config.yaml
n_layer: 13
n_head: 2
head_dim: 96
d_mlp: 1536
activation: "squared_relu"
norm_place: "pre"
norm_eps: 1e-06
bias: "none"
extras: ["local attention windows", "value embeddings"]
warmup_steps: 488
schedule: "wsd"
decay_shape: "sqrt"
final_lr_fraction: 0.0
batch_tokens: [16384, 32768]
train_tokens: 181700000
Each number is 128 + 24 x the weight over its row's rms, rounded and kept within 0 to 255. Layers, rows and columns count from 0. Numbers have three digits each. The size before them is the row's rms in percent of the matrix's.

# layer 9 attention value, 192x192, rms 0.1, rows 115-191, columns 128-191
106:137135092123154147108153133091144136176163163134169112110152078159106095139148094144150154132134139120107076124131156094149125135115172084171118097148114128092139135144148114117110158120104112
115:082121133141112150108124108091143136123110123117109092103143158132094086149116100126151111158103153134100133090160142139127148108131128159103108058136159105147089093105103175147109139115065146
103:157111108084133125134095138105140119175135101111157147157103104107148135119124071134110171161095140130164119107141164127157139124120144111102155106149172122144108095160105086140138149176152144
114:098124102145123132148107126111126142114131109096182127186104102116131137112139109114106116093103114144146137152136115147092111104152149097138126134142168114120122144145118123127153201074134120
100:090128131121139141110101126119086116094105160135089129195127145119100079100116115130162165108133141167119129148144143109105137096135119121143111086173097126110111152108103179162156125118142110
101:123151146142165135130127189136146141103147095137154110151133113115152167144137144124107148088151098134151103060113151102101143138148143127169125137118101122100127133140137149126147099086134133
113:082118099136147124102172143057126142120108098146136099126151102104157122147167126132154138145132119115098080121149131110107131099141159115124128098103157136170064123157131172106147131068140154
096:146148151091121149136103099175122161103136129134121142153128161099126150096155171128105094107142079158173152115076154117136110105140118156134145180169109106068133157115140121146144106132132128
107:129114101097106132136132123110111139156144088117154120111159107110051063122130074143163138131145131125113079163150135141157104122122154124118117083152150139144107122149138126071087155091132127
101:181129112115115121140103079161109098169137127175130197122152158111116156099138103111109138119087146098148190154094135136106099097113159134084152165142146120108129159103126121173132136144131124
110:145115146109140118104161167097109084154092167161127143158103125109154083116138116130136132111152103187127147085117120154137138097142171126151125090126126140115170142124118139151108160105142122
102:162109111147127121116173138137155072115083109091114144117140088113132128159117155112148137150083160134141096066154146136165164175159127126141120149096110129131156106157100126148105138171107110
108:172139131085129153131127143147126125164180117158138201114096136102142193122143126123090102119147134125146122066111186115139132139173103119122132119105146150126117145165184161166169108127150144
100:134131148101113141129171093123115122182169126140135167065132093120154131143164101128142072125199124141119108136083128098116138149143115079153149097116156154153144134169163121098115121074129141
106:146110098129152136158135109134128143157057091163130115142108090158147176142151066149121111132153125127121155136111127100133140123136126097146161149116154149113147143160107108128111119125162135
101:143147126129145144129117140149123117099153108131123154065095142105127139126133164125120108133102132116158104108122139083161121174128144109154108131117134133121134136132133120174119139174143124
100:165130107146126123119101119120103115106124095139158145088139140117108134140129106119145127114137197101144083147172149110128126136146137137089109122113091132078126118133102096130152144147120150
107:152110167173124134111138096139109115153145150129141182038122117113114154162111146123129121157142106087096093123123146119128125146126116125159109141156114149162168128078121127106127156116093145
101:098102121093117119109177105060109140133073123133085107179159121092102128108135119126111153153138106092126103135137107138152122104157134116157111126121142158137140142119139135080124108109120154
109:091113183155121149113143125084151110127115182120105132119149136101063120125125167116124167124103141125081123136150112118158094117127139089110116142127164133132113096059132139120130132132091148
093:105125147088140133163151164116135191161154146124136116161157113143132144095139119151127111157135123123115181156055139146121113134095154102125133129183141161154117148107129105102114124064142121
100:142115091127118135122153090120131151142154177149126179123174153146125146105155170110098116129132145099158128141129133138158133108116141178093123117127091103115144136076180109075154121069139131
109:112128115130128127123127136134131131103142158144122152130095103118152190158127140144128097062103082158168123158149122103090092189109097122169127168119126119120132124175112144103156123189165144
100:150145077139105148149131091107108168123123091169122140089149152129059089099127130149144111144153160103158126150117131118163140091077125143098136089146137134126102131089138087129130132129139125
098:105137134137157143099152123116162114097137121108112124130112097107182146137138150115155132160093111129083053076181136130130122132150146118128112136140102115167105158112109110143152120150098129
099:152114077133165150111151125139129141140109088112156117107145114118130117108150101132142117153111159119111135135129137115129165134125151125083136089146134137170151139110091130162115125138159131
105:105103132139108112121105146130122103142128150144110160166162133135128095138166125100149141134103097131138162161117087119135156119092152113121091105124179109174128134094130136125114129126150117
101:107154129159116145137175115143161115088103133106130126120156112119145121133139130138131169163136110127118083116150085125136117147121157101140099127133125135140128183108136138117141104107113108
098:127155113105121132137127165137155089146146150104131120159169120103065152130122134100130163117107097121125109087153115126153132123179154108127136163137126131141118143128127144087110079190104121
102:119115112125111128123138140129117092159115117139128144172100101115132144121104111132101153158102115097139097098133111134141176116104104162068156095120139151130151121138125125111123114167120136
109:104135112129137122096178107113144120123117177102109138129094094133133070146150120128145129150147127134063126127142093124152172120151126150137136093107138134137135146108130131120152130066118140
107:125119120106127104144093122110131150139126100118139080129144089101151194129164114149150149122107116101133114187147127104110080126119152095115136181157123089121116126151109101118086098140171154
101:126140109108130154114091137117135151112152171117142106127158130089129133143127124101118134107122124111138151128138129115056123124143114139138134124173138104115070103154109114126153170134133099
108:162104191133136097108131133097105158136130115112163121121122118144167178140131123130140125163140102120141125140124114120137113131109107114076138115149124119141105073111121109081115129103101153
101:173147080155119149111163091133108122124119127131131107111184125143114035096174119141183127127148120142096137146164118109133103076112124126128124088110161144102139150112126123108133134096077120
102:129145044155157148111097151101124129121099132165117122147105123103144146120139140143131153099180151124150120087155131145111133132146154115148123119142082122107137136124125099175165160134125123
102:137133170129095088149121094149114124166115163134138181073116165102113154148120140092094139139136154146135158130124133123154160175090091149129144135143131122092140114100143138151095158144121131
102:122113102163135137115110124143131112078068115131126146144105132172157142136097143135134133126119120119090106110129076173131140108126103147099132098111130136126139126150123174170151117121116119
096:135148151094096118132149130121135124142152166116131164130114126134190104136121125105070094144183091168107108093100148138140128128118104131147138114133102149122147149153189140136136092084083136
113:116121121109123122134127181144109122131134109137112150158113121121136127122087119135130136110137088161174148119127137072113111118098156098112126178116133112078112170165143099136138179183175093
109:142162117152101123164086120150112118115136116098142128088122144127110090118100155132141152141139119122099123122096129136146128111106156128134162128156115093085148115123153145103104155107098131
112:150116116141152119132132142103158115121120148095123130139160154151060133118108162154128168085101131122141121123118098169142138134157139168115105118103080106093144143125140135117119131137132114
095:134114158118136102161124134144138138126094094141123122166128157155093159121155111122148104171173132125186158117128101111129129137132146151103162176137143125083132129066076100127144104152123162
106:126133114120151131094117125135105130134137191158136094155158109142130190102115170131117154069087133120120192148155157156093116084127087098099137161132102118128133150140097114112134112144101116
106:123125128152113111095131113117116128136147143141133085111160154147074055159115089131131151152131139113118084135150164115144154084120148146131094107120172103161100102102125146117127165139099149
097:158125082070138108110130116113128105164121165087124131155153103105143147158117145079108138135099138122129123098177133151149157167108096168143140135120104133125153130145166161082134147161158123
104:099131132101157148137120108118133164094146100143152072160096134127130124125118108150099100115117111165102087115138141133095115096134099137139139134127101152143094128142147117143173108139112145
112:128133124161125126101136131094137140094154109136143102116173131154133088146147148145152144130177134147102058139167132108148097118130093103146114099101081113139122115145142098097141084131075136
094:140134103147137129146145104121178113122110102125123089132135112158118124131165153139179129141127124139105079116157097116181097181120098105176127135086142128096132143124125143100097108153098149
103:106151157099128118120092116142117143126128100134119141167114172142111144109151141142123141131150098156150156115098139107142124114138095125137137119133142145127146109110112103129118118152149122
095:124133182116109132126133088163121140149141153114113140120103167123140147127099092107072112163054124132135150183106157135097145127130107146090129109148148138145130130146125131152161142125150139
102:155135103154101110127167128108141112143164163079130141105156131139105072165144170134133166133135131126079112128171132124126101131131162099129128155112131107118115155123130142112122143100105127
104:163115104126132087134120122168118098133134138133140134116124124113132156145130113167102151133103163119138168101134152116149163119134109168093149141086107126125167128118098102155098139190152125
114:131152122148132119111115091129124169090189149109123144096147168119092103160104171128127128106150160135123128110140090103108141150161130124138104083135116123141160151095148125152167114143068117
103:145144153046107109130166131143124130130137181144140116192124114140176103102143112111121111153104158146150161133116153148117161139111131127122142151125096121099143131126133093127103110101124118
100:110106138143159152137115118136144146124128087126140091167128124125152152132153059148125138153054081113139125151162091137112159114134144131111138103163175116151108084100120118105139146146137134
103:133112107168143140134086124129175159115171100104170104083158135178115093133121164152142135113143151090085114143152151154156122115116149116109148109116106098157072123123165114093128125116141147
095:100164121125148133118122140149159137153170141108127096106117099129154181132134122106106143141085067134153143107114126111137129117130141103160125201131153118110100120152090113143137116155127104
103:117121118127116109152112155084145100147119182103132107181131141111100082127131131093098138109114159108112123122163164164133165127141142186124133115131117141114142101152154133119113168132150098
107:078116123152104136130126109121150125120103153121115110162140181195111160084149136133124173134131166146152097143102126170102089109098137129134100132094127135104096134100163147155149100118106085
095:136137137166129127135096151108148124149127131157130115058160129099115161100135149121141147108147147139134132110145169113170109118157122120117120141095107119142122090113139166186103136107112154
103:143132120103122104121157075127155095131107149142104121112120186143120123160141142128119134125171166160136096144123156115160092142121085166109114123107063153092157140123145141159115077157131137
114:113121110096127154124139135117134117158137135101147100138134123159138085126147068146118147175135156193142100108156115079134134130130117130103121066116156129121118115111135103145118127147090121
108:130106132124118125130111144077128116166107098100134106165166137090125103100153096110156163132151128118105080142153158114115114092152148102106156104119153144129115102107119145077106135144108163
097:093138151160137118129138146130136135091135159139156147152137143114174152115135132127117135138134127120126127157061113140111107101118137116112136155162091108122110147106134081150143156075092142
092:099149157105091120088154100080106111159119123134068130164117164117152122121112137129123141112148108145128126087132099170121158102154104149139140061115182119158133085134141193128151114122078176
100:102112122160133136122148101096141119118095108141106072147112123111120121123116110150118176150093138101143143154132117123160143112113137111107142132143164144162128127148094109101102131174152142
105:121118134116122120133106088174115135145128094155127127137137122138102156106142130129154100143144131132157119175138103120120099172105155111114134129130111133083141110102107108135106126144152126
100:141124097127106139115107093118124122137157136176164124140126108154110179155136121139097101074127123084123162175135124140107088152144146112099138079138112146186131100171126118159110147121161097
096:158132090142120113129099182104137133116166119147096151131151186135132127118115172122163110086129135158172186127128127183154109122137135132093106148110148089118097144143123170126128149155144121
097:096149120124111160121105080117108140102134114095130156124153154102078089068127144134108105090118158137147110145133114127092084114112146139120101097175127122109120136071116156127169160130096159
109:135128158101158158148115133168130184116199093138114136115136117130111146100131132139103118111098093100166131173108191087101107131142132133124146169155135153140150135105102094149132118133117123
098:162112148136134094137120143093142148166147096124164064103126100120153134098147104153130135138151106140111157148139150103110103109123150115136128097132152136130131078123102133137099135119142140
112:133132112136138123109088161112105133096160054106149168111089118115127136149115131162139096096170087146161123116108123123122138144121166091137136116117179107152077107147166142108149164132172146
102:171124156143080091144149104121135122172110122148138127094121139145129158153121127126111092164121129125151144131109152097156116167100081117082133121142137137120136090147161151132109100120138126
108:111118154139103160114151118126126127133142152068098163134106147139108136130139151143130100143125083143090122093110130136128129119130148132153095144119145160172101138094158138143151145119144104
109:132117161139108105162142119133121111144145155136128117128145123138095121117110094117118116101095169107121118158118182174127169139103101184115134096142111146102152134121157154092124122134155137
# layer 9 attention output (transposed), 192x192, rms 0.107, rows 115-191, columns 128-191
108:103117119146111159118130137147131116127141099090146139160135133121126146117088135115091138130138088115147142155134137141123157122102099165121121121107116081115147139118126125133154115132134126
115:168127115152114099071107127141129114119114106122120130113105081153158125096122105141145152132137150126102139148135109113148139172074129120132137104150069093117121126136135120093171163125129082
105:077124158157140161117149124138139140119107127148101123113145115125131097133092132087166096110136121109121100136155128117131165148114086153162138130072085135110149128115140159128136116125107137
115:105141117159148135113132121160135168178133125104128142118171145162135112146135101129169146164137112102137100129126079100132140132103079092154138154086137157132116127128148178131139158136124167
099:109110133143125131083178092178154141146122103126160132139137102111167140152141088151120115138131108094109100130098099141113146119080167115171121121122130136134098144185163116105130132134103142
097:107118116125092131136128097101103116130141130106133115129142145107138094158139106119122129179118138131091137165126095140132128101078122126070097170152154172142156111092102117133123143144121141
127:107148092149101146123126137127130116120198151081175169114144113211150084121117089167130150116158135135137170142112112099130112125114130159101128100133150124128164107146168124131181176133123119
105:161110139138128099132136130155105105130128127119101044121105138115101131125144120086098165124144132137089113160112110117093137122141154090112126137100136138150144114116117130155119091109124167
110:108132113144115162122170106147142140087121189077139168129137080146164132083112109134140165113169137100153146147141132121158134136128098139109157088118102086170148126132139124143128143107176108
103:136088157123172126149162163103142088129090123145093118150139120091084131119119151132106159106172099152120079124132146118115119128128117087115114119103116118133116141088109113110115105123154157
107:109149141132111126119115126154116110117131142142097150114135085098140137139163080120151099141191104130175135159095124068165130135074108137106142145104116067103100108139146122106124140131108157
104:126124105143125101155126138100105160133163129149099132083100145145136158076087133150121103083098126140133165155136136162138086168109095173162111128115161130131118117164112142124108148144102094
112:121113122140115110149113152126153146129134123106095066178119125105099075164153116126116149163112154135122102176115137130120166112107088090105103164154155135140184119079083094122090113133144150
097:100159104102162153116093163133136108138155148101130108174126110123095126155119151130127163166138137088137139151098146106119135119138128125074155151124142067123169110115112123151141103096159118
108:094150103112150145113095165113136121127169185092122117123156107128126097132137127114123155076156159086148126150128094107113145090125096138124142153104166134115167117121140137128165101106144161
102:123091172142138114154162137107155115139107088123101109163158173131142149165126158102092133091070119160113122099124141174105133123170118159143094148140126120098128177111060136096113130133091114
101:078123134091131120081157118094097141107138128100092140147167106140149123110118125103136147102119099084138126111134134134160119174115082119121170103098138105171156100126119161141091115104124121
110:148146091131142125177121168100159121127111067151166139138126196097125097143142179121107129105081113137144139095132125122132100139130108128111157135104134118082140127137097139127118122136121104
106:101136106123141131142097120138106161116134152134134128111099092137140126108111085116112136160162144188144149137121141112140158159083148164102165114093122110127134101163141080154105122147159111
113:147126080115120091102153123095144151137160091136172132099096154152149117123131132168095125144109134152099138092131139138104141160138142114154096121114119094124090133143116147136198162125108118
095:137140127129127115127092137156140092129098116157200112152135122125096118145117137140093132106175099115138114145111105116104121108151137081106134112077073096095134128102151117132158126106145142
103:146129147124136103154081145137107130101106115136115107164151093083055141122123092129148151166161089150137133170132151131125151150133163128117155123129132131146151155160140109143090113134146138
110:126124124093138090165136132119127130208125114122136118093115193168122152127128178120093115121101158144143125102104091150093087104163100121125125146125173179118080112080099133126110149141087142
098:130133158151133173094131126119146100080110149079116122156153093100111146117115123119091202086154129144133117136121160132112141112171146133109163113127115104125153134164153114144124087098147107
101:135120124149107108154135136156130146137168120129164110155128156186145121126149117155117153127116120168150195141135094127096098145076111146127098110170123145097111152157133170124145141121090100
105:122144171120149135123101147120148104092110148123143147133158056129129135120091106137114167059118107122154119162128146165105103153148147137152104101103092094073120165134122160111143121101130104
111:133117172118182124156131175172174120125142095096159134136139124124141129159134147132144132103138127139162089110085140114124129089129120122148123162127112151091122145142143098068168165116108143
107:150165130122148145148108144133156132103166134081162125137142165175125125157139137127092157128123136131137162154119144136082127092145132145147146125113136146123113163162143150139110139128146115
102:136148115122141126117160086095125126097144159139121126131093146134134095148112100152089135166133168169084186136144126173130132138094117134121095089117097124154097113111103123172162145139142132
096:147098149134149150159111101132136180127116141145048110084125140113134104102116134117159113155119156129102135112158136148114131155114132132172098115127131138101120130151145107144108128125116124
112:160158090143093100112095140140153144131105179136174141111149128147126130106162102165150112138157138125144153125079153114117114129075148133133107131127145098118115146129200131119152142117146134
108:080129122107149136137156119149084098136177125122160127124125121186141142154117102111110156074143127168139147106119128123110106126163147162129108142094118129152163104143119148151176134108128136
106:118130114159146126101196092120106102179092121121141151116119105137082097128121142158117130138139139120119104116103093154118099144135151116139115099106113128104092125097124103116159123144114141
098:103124115116116128147119144151119132122124087143133112115146112116137136132081146064143119126092132093146121097141116100148130145144140109112139149098111104095149114092146114127177151120124107
111:135130139121146135117165141140153104090143157086154144119123082128125155141120137135079157121159113114146131136112164115129162154128135120124151094160101097097134168170162105131124130083169123
100:104107160120109146143152112155111159116127113090109108095152154138133125132136124126110119132120112100124127158110103109150126146094097138149138099127174166084116145131117130126107096139110163
109:155083096112138084132150170154128123155106091157113109120103148084120136119152177117110127123061155112090080119142165104140131135151160095163121156124141140127151145109104079120121135139149107
100:167130138135140140111091119117132192142155154134081118095129119139132125109163136142177105142105151126129132113142127132134080156115118162178113142189165167133113111142146155145116139148114115
100:154137147112135134142131158162117163163128117132115086119110118104115143144145128106163114201124130098153135131078151099111155119117133094124116183125124105100152100109134118126060144143128135
116:121124144158142157162128127129121118155147110139109116132153156120102172157129143116088131117135143125133117155125143149091149101147096139126131132133151137125103114098126138111128117140116130
111:161128125133106148112156115130094092134118153113136128134106134146119135136148124121119135131125111124082142136154132102131146113141126085109108105116131113149147141134099134145128104125152116
114:158117102137141085152105067116118108102088126156111124106110115092126144092161119092129148129118122188130124135172128136144075112126151164159127102145139174158112153115105099140135113095162119
101:143107195087120138094111139101151096096130135164125096138150127133141101129120153126113130068107141149114116152155153135122098084136163099125114134114092115101120119118124122106131081114168126
106:103124126106150117155141105101112120149146084149122162076087160112094118128126120112108143159152108114111111067113090140127129167134179130114156139148110154119099143150111152178144131137073177
112:135137111156121113110138120118139120125115089096108182122142092137141118112139103135113129133113128115123107111123119085158160125101098143151179109102073113132095127174167114108112171126156092
101:137120128123102089119145100159114175123130176162118142090116157137128130166104121125133113164137152146103106153134129112140140140101126147148082137137139125141120144142124099148106148150121133
109:146175135153102140099125098120147112171107156130114129129144133129135088114166124106131165137133110114126142115159097131115126137137147117121144105150116129090128091102100162163106116116126109
124:104146145082123122108168120106109112132153130087164143105115114109128129116114120130129115162145125103175191120102121145134143159129124166070164096159124142147099116153145124151103156107112097
093:092137115100129113106146119120106137134190148087132148116108183149187167159110139108083112113070151135123170127154160137124153108126113148125155133180133163122150136129106145141149149120131092
109:129124121112108159113149114142144140145176131082117119097118148128191143131128118102122119120121132121104081119137076128163118102158188087164107122150116149098174125116101118147125117128154143
102:156121082140113105129127144151168150189095118137106147141132124128116086126139138160157096136130138082077111114169108133111114119125123087171124156096120109137114140135152136135099127170117143
103:112148127136127120110143126128114137111124101154151154172102117129093167145099122144133133159099092121128139098105165132151171138103134166079145133113109096170086142138185150160150145120151134
105:113109166112126131130144118111112102125095129176057135098123120099121112113121098105144116111103124130127080109134148135146120113141157174157098122125131137129100146123131114140121106121119142
113:161118137126121104088147123102135087153081104124146128159119129090091142133159162116110148177097095092113115148116160168128112147097132129108147125143098115118073134115096092104086141110129120
101:114122146131109145141100187191119145139096125121112118136146103099109181122147117140124101145168099115167111141115144097152132099115140102138146134112106099137124135115153117118072095152137151
097:169125170120151112160114135127132147149109138149145106116163105154160106118112166103143118097105163181120126129148129162101110160115133126171094114092098142068121160102135136104162140129150118
107:126155095131088105137130115099082130094116141103164126166132144147096126138129100101144154131148109126137170127156109120141143136125117121078121119163101125182144140130155144136175132094165107
096:152110128143123135143122124130126099153123091132133142126100179134119133176145152141093119115122140144074142112131134144092118129122092131125112151162135148111167133095110117130128125151117124
107:140138101131119109124141104158113168115104124133067152129148104115100111110118123154165091169155130094129084141121100077164160143075092122172124100085151152194090163134161114104118119132103154
107:136131143149162121098103129103123119140134093124114131153121096135132113100124151153146108142136126140105102157150142131134124103144157150144139103165135159162121106166133121125126158163138127
091:083112147084106101131190146106112083115137087129115165150105130097137090144135140133118101142088135112115112145131141123149140118102116144122119142143140160149132143116067121135127147126111148
107:138140120081127108110132170140125153157115139122080106102133129113151151098125130105114135102109133119133129107130127114134115103138159156149161120148149111135121114117131088146069139108126101
122:128134185154138144063150145135125114149130091142119155130139069113157131110112154125146114154137133083128110164114173162133173126113139151144118116121063095087103137139130131132121166110125105
116:086138137090136133103151098128104144111183133147148145116126087157168107146105079116137129133152138120129146135153111104172169167112092125131117113125093086158137103147161126162153164108149118
101:133132153116128119134078157147132120157101073142149089128109133103080106116140109150146122149168098155164140099096130124130097108124128118087111116110100125121107130122125157117098116142113117
094:127129125132116096130124123125119116132142123131119114084093121146177092107158100129165137192107151133086134126126110090159115141088188103130117156122114146079123100149126076125125148141138137
096:102133101152117145114111110106138117143164125126139171078119103169134134122118104139133110081141160129117117111175132120102143138158117167154128136099129144098122108163135166136171136126095117
105:125118135109149114104116159143125138101179129077135100168177138175153173165123168104118167072102141098127116149150135134151113131138099111151133114125146105141165136115127157132124097121170115
099:085127130137168151113120102117134139135137100079123128141140122120132136107134095112166184130118111096160073109144116117153127133137087111137128134112149119152127164105122156119161110138134171
099:123095149133135098135117123136087123095125079133111143111115133129090178162127122097116090124123113164121128134131133124130104123155116141115166143173114143141139103119118142097139158100115150
097:134122160150154111077138094133151103146115135121134107155150123105154116147130130130143156139126108117094092127158124100118163158135107114132159100084105103144109125164126139123108132107160121
110:119136157133115135167137147115132072116110095151158112169158124082117159103110147132110136121131121140128121125127153175105147126138120116082127113094102096117120146103106119135140086149141127
103:086152134104150129128148142146124092129126090107137191139146112124149128156138121097145137118121114097156128103144120091154130112150119110151124167113096149107175134138113128119142143102154134
119:086103149169141158133140089140117121153140138089134130161166128137163148137124132115156137146100142118122136121102116161118111117176139151114103163135139128121170106099084148151133138115132140
103:108126133115139107144106171132092146134123094169098118135100102128102136146107143084163129130111152116118141114122155128139165117125133124117128158117127103164159121099153084119122135156096100
109:169151089163135110150086102139193142150107130174166114154110136128101108113125128137128148148104116143144173134113132120099095106142154117092113137120125120104122152135133132110163127135153143
112:156136098102127102145141114130115132102070150116110140134118110101123118121134119144159127141154131125146096151175083103148143113115118123139126091103137124176138131138127089118091118128134123
# layer 9 MLP up, 1536x192, rms 0.11, rows 0-29, columns 128-191
086:141173135106148104129132146096125115146164131136142147084148105148158092131132109066109095154139142107158114108109129172131134154138133125092105139134112073145102105113131156160122145113131094
106:103097127121155141149127130160152138080164119118139129143119165105094123104127097101149127145091130113152096112132135138107093107160144118129127114145121098130125134163153155167133106104140093
103:116148110106158097092163149113139125160117148117105124144128132160160132138136124085108132079167093099115125102140131133142089143150142109133122131118161106130118141155113146161108103153166145
094:116110128164151118144116180122107123121159079124174116133141099170124166097103119149147110153117108106118149159116156159166152159109118127125127112124079148153115123143150127183146086141098103
094:130132127132119149126125155098104094104121096149147123141116147109156094062096106139137162160163107116158121154117140142122169126119112107092125091117121158167135158150107124125124153059152142
105:119146137125125090116150177146156123121149091118116141138166156192124130125126112150112086099145124143129142162130110138084131104171120180104082098159118105076148147122110084100118181125126129
103:123129128086127134168135111118140134148133170104155108127162124121136113111172112131099183146088107114104140114136163097126138151102091133152111176114141110178127156115132160156111097122105109
109:104125147106120093109087096164140167126141097118136128139124135175132110124101119115084101136108102123134131155094136103131135093110131143129119112132131162152107159109128117123149143112144103
096:117132127164113111116149173121151134118144063132179112154132162134109138119082118122066111150124139110108124147113156131110137132158144127084139122155093124157139174148070145194130115124109129
103:141150087144102134135089135128119147105104133144138168184153196133127170097127154090145140145093114138162142129138158124138129095149098147106093138095156082115143135116120141143138141099158076
097:128100098164103150113152145080072162138126135159117187117131169117114135116115140095160106133141112123118143152132179124111127140116120119116140136151103133137105107158128195098101112086108126
100:132145135119126089114121131074134126108111133112130115142164153111116082099116143121078145116082132167137149147106138163071122090112088138101127121136118139105108114087075160163154154164151084
105:135129101083151132130118175145140143140125132140118169107126103137099103085135102098137101117143097139138138126111155135123112112133136158151131137132131087143153111142128102119138155117108091
109:070114109159129111141132154123117133126103124084159148115109129140113147096114099115126113134149089132131131144103089153135128125121110139130114152114108100122123096083075143123141124103155132
105:120143135106111110119143157167103094153153143090160088117109125151176139121118140116118109111141131115154111091074128106160153150123112132128104139059097143126111136127103141088133125111117113
100:117132123144170147128106125144148149099191120089114165170144139115136151112119121124123135107102123135150090151132111121151171150111131104132134108131127147116107163141119145152161124113138163
104:148177111149150101149150127118139153124161119112165171116139122117116096108080075133153110161098120128101158141122145125080154101138150150139099118141153161105125149137098141176134075124104082
099:117134082153117096129113100104110166132105135103136155145114115108135135132100099135101102104107088085126129159149145109129150120165102125188111149116112160134109134110104144155120126106119102
114:136141096095125078146137153088166151144151142103175202135128130117152108141129119104128138087139094118076138118150144152126102134171133127126098165125147109082135129161132126155116135152123129
111:103137148077156114117158156147106122120165167090113100130160113157124129132120138145159091083095115085154116122139142113112092137157181131154059187139150112146120150149153130106128130126157113
106:061131109167147119110121161146118109108126165064116167082114117133099147142135117111107194131133174110117100145133099108126139142107108119167114109143107125115105154159142130112112160159140077
103:127148165121138138151160099152127117142142171129116136159114168122093122095125122077098097122142134123078121109118133123105126155098127120123123129086143119147112161154147179172130161138137171
111:099126081119144140113103116129144123126137144115205125147108146104162128147148105098100108065139121132120098138131126127128143147095137153149140170103122145149116152134118147128148121103134109
100:157111116122117078147073134100075148115135143129151126156122143151113113122094149119137166124120082153155091114163131109167148118129122119108093092088118135134138133152153127082120076128098067
100:098115136140137147143103125136132142111149092120160105136130145150105103103097130121141131119155126148175148151115093127140149179123095115140143139095171138074096134106113090092142142140143126
093:110119095105153102141163097082100164155124129110145131115140111135084160146117096137153085105182097138111090127122108147120142127147142151144112102138170124102121137098116084138139137151136129
108:126212147082136119142126148121147136094146153111142124173171123133144159141104091145101155131095110161135072105134144110111130125133114116118117108137096107130100176147091158147155139139118128
101:094111111123106141112113117105118127149115169163130116149131152085118123116089131113140104135156088137121093092138141107163153097116152140127084129106118156149072145122132162108120174089160084
095:158149107139130123168101127098124095133105135112133164113125177130075168140125117121114139128135104136144126094073099140102129115154134135110141099128151062107146128163151081123124125123113094
109:142134107135119094125102135133091137103129096106151079160134169155113140125115156118107147081086153104129128126142120085103113122122156136150069129102143123171141135099136100131121092129154093
# layer 9 MLP down (transposed), 1536x192, rms 0.0937, rows 0-29, columns 128-191
080:122148142103125123129134074122103130090136163136145154132120157131100174121132148151120139143107082135161155117119141153129078145116077167186106145183066177120120107127109145106131166146127101
099:167105139106087117073100119152105124087138132113114169100142146146148134138123113149107062163136090151108176124137122152129116141121141130121135091153104123169131117115122149087119134108098113
107:120127118143124124107122141143162113169071096152131113165105149123141153165169149115135153122152076142146121105128102083091105130136127140087148119142128161126146159111088167152089177171135154
097:147122146093084116148133155048098113106098133139105070130103142106126146114121152109142096047083133132134090148102124132150107157106135114114101109121125115123128121127122084113148061160131134
096:094130105112124131140091130096140126122124137152107180115103075120117092106116096127150155135110124135159141114118113147109113119100126122132150147145192135120131112138117128133174145137137106
106:102095157136092127168118116103123096122119152148109096115142109138080060134115166126075131110118141138128119113138138118112134110121138152170122157125119125142143124135113116136092149104163166
104:120118118142113128122124113181132148112112100119104128111101100126145109120113146144132165121130145130079143112172149151166144131103126152141126135112129121131143181104161154074113114135106118
100:118149132132127145146119119107150144131110134090163152136131109125116106120145090148130141133187118124141101121113133111105145097139158122107138101140117117133129102132126119112160107084166146
101:093148139148126101122167118114153133143134147123199112099115144099127111151149116113145148166139154122121104116122125188129136151114153131113154093147105110156148145116138116092136157144157113
102:140139117138110084113116106086146112146127123144149172146133156096132141162100109158142098145123151137124079149114114111122143094124155155131121100083125125179106134072119130120128150132111140
099:139122128149152150101134137118093119140156093186109120129110118164127135158131148117142137074122115170126103097135172173104104124172097133146128133160152115145107078135080138109130122112090111
102:133135124131128115115134152113108149123097096114100145168122110105144117155116146123154128140124119138134214125138143132132128125110149098122146120065142132136168088134110077109084119122116127
109:086161101118134123148158152106140144093176117161119136131095100093167151134139114119137102109123120111129162134151163135109127106088145121158128126116158140185119104149091089129137132129133085
108:125134137143106108123129119149176068151127130122082133087152175122159151134106159136103120109130137124080162132121090132105099186130124158186097102141131157135127150112096137142098144172142172
107:098108114083140134161140128126105129106116122141123124134099117153139126121115113166114130155129110157146177125113136132083110107127156134116149135151121160124092122114097092094143135151144149
106:148111130128083206085129149166101145118160158142085119118127114133141125131166110155145117117111178100098136147125163146128124149110111160092111137104151104087121128115174146123121129136132137
107:140142121110134121122113185117147134158100112088108135126122140117152149156127118166181102139093097134196175116164114113134125145120123134145123113127130138092130195150113169105106114110133130
100:154116135139134099150129148119104114091153103105097072131135146124139119203114164121150143110106143114110125087184121135184144140131107148132129113132102147130129129132118146108142134174125133
115:151149137147114109138072124099140096094122147113128117131113179166121093142166138110136075171164136149135131133116162100142101116106111124127091168112134166218159058094146106131128138179127103
107:139156168114124148152145129095169113160101144134089123098179144139151090120147104141140123153132106100132118159146100146142146114117128134144173124125117155104148074112137131126189143125118141
107:109093087119134146148117112151121118121108103124131133119124126113140089152122132139117153153112125138160133142147159082155167153086138115109137161150110093141116131105121095136161108096104126
103:123087116122081137149108133087151132101106112151140106139133137145091128124138128081101106136095136122136138085137121114166106115138068152139156128127145130118153136137128168153164133116184140
109:127120129144079138126160133128127127161101136167089152112091156118122150120098156153134120156113141148107135141106173107142141137127128179136156111126142110156114130125100086106135131093123136
097:166125067126089134174106157097109114165125163145143106126144099147119116122167144125122093163145125134118155107143092138177125151117148084108120116112125153140120150138163129125089115161111154
101:141119137105134106168121095138138123125115076109154107173114146118126138127150153137094197091146131129171145127144154142066126147121111122103114092105131135134144142161127143092114130101137088
099:100096123138128108135119119128126151150114151128123093136104134106121125125140169123104095116113112091121088113110138118135109129080157118122165110090149186129115120146094105128088118157109180
105:163142113076090129145121132172067127076151144116130158141216140091119135152165181116116137124114128134138121144157124140154107144134099107151104133148116123130108124108066153128137113077133133
098:123134105108109136152114108135136145129128113134173142168131120159125115125154106134095141150172138122101105134099098139148114144090123107141124116131120102099125161116145098081133111156131162
097:146146164186140136132159146122120131109132147127092120119138127126153153117140107140148090121143111147160124127127132151104131110190129175127169105138142146155071129140151139121125118101126150
101:150113083110142124094128126141120162138138119127146092163115152149104144151093107165160122176125085106177091120115104133146137102154134107142153147146130085155180145107143120140130116187143126